Weights of a small GPT-style language model, trained from scratch on English Wikipedia: MLP 256 SwiGLU.
Each number is 128 + 32 x the weight over its row's rms, rounded and kept within 0 to 255. Layers, rows and columns count from 0. The size above them is the row's rms in percent of the matrix's.

# layer 10 MLP down (transposed), 256x256, rms 0.154, rows 251-255, columns 128-255
size [ 95 101  97  98 104]
[[123 120 111  85 123  64 102 148 131 139 119 102 129 153  98  84 129 124 151 169 100 116 167 103  68 143 133 143 108 158 121 163 124  79 148 152 131 102 109 143 123 123 139 214  97 167 124 132 200 172 104 182  87 142  70  95 149 127 118 126  82  94 137  96 153  72  75 147 145 197 104 135 106 143 116  84 147  74 139 135 139 142 129  41 255 126 152 108 117 166 108 136 140  86 120 145 146 155  77 114 136 138 112 114  86 105 103  71 144 152 154 136 172 127 149 167 141 141 153 137 166 112 149 125 138 140 164 168]
 [130 151 156 121  59 157 140 172 129 161 123  79 200  75 142  80 115  85 101 196 125 134 121 131 156 136 114 159  92 122  77 121 113  82 158 101  96 151 139 122 115 102 133  81 147 124 114 159 151 147 166  80 118  69 113 111 128 101 153  81 195  76 143 132 150 131 209 127 122  31 123 107 142 131 144 179  21 123  99 152  93  75 151 127 140 128 149 151 157 103 136  91 133  79 133 127 125  84 129 160 123 100 108  82  91 126 113 133  75 115  96  88 135 119 130 148 106 162 153  55 118  84 185 107 163 145 143 125]
 [132 142  99 109 128  94 104 164 137 111 122  98 138  91 109 151 151 104 118 125 170 117 164 121 146  77  74 114 140  96 147 127  73 160 157  60 115 108 191 148 117 113 116 110 112 165 106 100 116 117 130 138 156  83 145 119  90 120 111 112 135 139 106 141 118 116 156 110 118 131 144 115 103 152 117 100 105 118 149 122 141 100 152 149  99 153 108 173 122 115 175 144 123 138 142  58 147  69 158 196 194 140 147  92 118 124 141 117 100  74 145 137 183 109 105 191 126 124  74 154 133 159  48  91 102  89 128 145]
 [166 187  95 129 200  78  83 129 153  90 155 125 129 161 157  92 116 135  78 147 152 118 145 176 168 145 122 144 103  98  73 103 117 100 108 102 101 191 164 166  95 159 189 141 130  49  78  89  71 107 148 127 135 150 150 126  50 132 102 142 164 120  99  71 142 121  87  90 113 130 105 102  97 175 127 142 118 123 126 109 115 132  93 116 165 141 101 119 118 127 170 121  90 134 143 117 103 120 144 123 149 114 137 170 192 144 109  99 161 181 163 110 150 129 122  77 119 121 145  95 101  89 154 141 162 158 160 106]
 [110 154 154 137 161  99 146 121 158 153 161  78 150 155 137 156  91 184 152 127 140 168 104 136  99  98 151 116 158 174 181 150 102  88 111 160 143 108 110 161 176 148 170 100 113 117 131  89 126  84  86 122 124 161  95 115 137 131 127  88 140 123 176 122 101 116 139 148 136 134  80 121 115 117 115 138 191 193 151 152  86 140  77 144 138 142 136  93 112 111 115  98 113 110 108 147 137 185 112 118 116 168 145 136 161 166  74 108 173 147 182 122 116 159 159 105 165 161 156  88  75 117 126 105 111  79 122 128]]
# layer 10 MLP gate, 256x256, rms 0.157, rows 252-255, columns 128-255
size [102  98  96 101]
[[ 61 135 153 137 113 146 182 150 101 105 166 154 192 103  88  87 135  66 162 115 114 129  97 150  81 103 158 106 150 154 115 132  65 159 194 118 101 163 135 156 116 132 162  86 132 120 153 135 146 132 131 175 148 157 143  93 153  88 107 144 109 151 121  99  94 118  97 148 119 164 143 100 147  83 140 117  96 129 111  72  85  96 170 107 131 141  53 129  82 126 142 186  95 151 151 140 120  49  76 182 112 142 138  91  96 103 103 118 146  38 120 183 148 146 128 160 193 166 132 141 104 129 108 184 143 182  98 142]
 [166 121 135  94 106 123  88 139  99 108 182  92  54  84 134 160 124 115 120 110 114 110  74 108 121  96 156 171 112  74 146 126 128 197 130 108  89 142 111  97 141 133 107 108 141 210 100  89 128 122 125 154 121 104 161 141 157 123  93 178 122 125 108  98 117 158 137 109 147  87 168  99 147 129 142  86 163  92  95 144  67 114 109  59 133 139 158 155  49 127 162 107  71 191 152  86 131  82 170 129 158 152 130 133 115  99 134 106 142 124 153  83 129 152 185 135 119 162 132 131 173 153 101 101 203 170 153 188]
 [122  78 136 130 190 116 113 131 132 183 136  43 147  89 119 131 166 101 153  60  70 171 133  75  96  96 123 121  92 102 145 130  97 167 119 137  98  82 117 129  42 163 138 145 166  75 119 106 157 185 112 175  98 142 120 161  85 119  87  97 107 109 111 137 106  74 115 125 170 149 102 108  69 126 128 145 102 112  59 101 152 161 124 139 190 146 165 135 147 111 158 149 124 174 122 166 121 144  79 100 126  61 110 144 124 135  72 132 137 125 177 155 165  89 157 131 132 164 125 219 220 164  98  92 167  87 144 160]
 [129 102 140 128 137 102  81 113 100 157 121 126 142 135  45 145  98 149 100 127  56 118 155 125 119 137 196 117 129 119 108 100 156 180 155 135 128 142 117  62 129 141 137 151 161 161  93  93 111 173 139 103 111  91  99 103 177 183  81 164 112 111 122 110 143 179 137 101 133 148 150 160 112  82 158 121 126 137 117 191  96 139 184 105 112 121 127 198 128  43 169 131 118 204 145 150 113 150 154 127 134 157 172 102 117  98 111 110  75 107 141  50  98  91 109 106 169 172 100 165 137 131  99  96 128 159 128 164]]
# layer 10 MLP up, 256x256, rms 0.162, rows 252-255, columns 128-255
size [102  98 101 102]
[[ 59 126 151 162 130 119 117 111 176  25 165 127 152 179 122 116 129 146  96 127 125 108 148 170 176  80 119 197 162 140 145 118 124 133 138 157 140 143 126 141 114 138 160 111 113 129 109 116 109 144 106 145 105 120 122  42 147 102  76 111 174 130  99 102 162 120 123 152 184 120 134 111  86 194 117  99 132  94 120  98 112 101 122  79 116 173 150 132 153 149 119 139  96 140 101 137 173 111 140 131 129  92  82 117  90 162  66 124  78  87 175 144 136 143 111 101 105 133  82 153 112 122 179 111 141 175  80 175]
 [138 137 147 117 119  93  59  86 160 156 125  92 109 147 129 201 104 106 136 101  96 102  65 120 174  91 103 155 122 122 142  80 129 208 134  73  97 146 120 100 127 138 143  92 125 144  40  99 115 107  98 102 150 108 119 153 125 161 158 115  97 119 153 121 113 152 119 106 166 100 177 101 139 112 118 108 159  57 139 138 118  98 135 102 159 147 162 173  21  86 211 133 105 200 159 135 124  64 186 142 153 152 143 162  85  58 115 138 180 109  91  87 153  54 117 100 146 175 148 149 131 144  90 110 187 140 132 167]
 [ 83 111 140 142 201 123 150 108 143 126 105 212 163 128 164 184 137 129  73 109 143 107 122 128  34 125 117  90 158 151 105 171 138 157 146  96 151 122 142  99 168 179 114 151 166  99 129 160 115 185 126  90  84 223 185  65 108 144 136 175  93 173 135 130 153 167 150 101  98 117 143 165  95 138  99 151  94 118 111 138 166 109 113 175 118 109 148 154 145 190 109  89 137 134 139 149 148 124 138 147 115 160 100 115 161 149 112 158 128 117 133 106 125 130  85 152 130 114  89  88 124 143 170 168  79 114 139 188]
 [122 129  84 134  79 156 130  81 166 132 149 120 121 121 172 133 115 132 213 115 104 119 159 187  77 159 117 113 144 147  95 166 180 147 106  96 159 143 116 136 176  57 130 157 141 159 149 135 180 137 163 205 121 105 109 116 162 106 181 194 109 173 206 140 131 114 120  70 115  94 129 118  75 201 131 153 167 143 116 159 139 101 120 107 164 199 160  56 127 158  63 145  98 129 121 152 116 100 104 103 143 105 140  79 107 175 136 123 135 133 116 191 119 144 139  97  89 191 113 143 153  64 131 122  71 116 149  68]]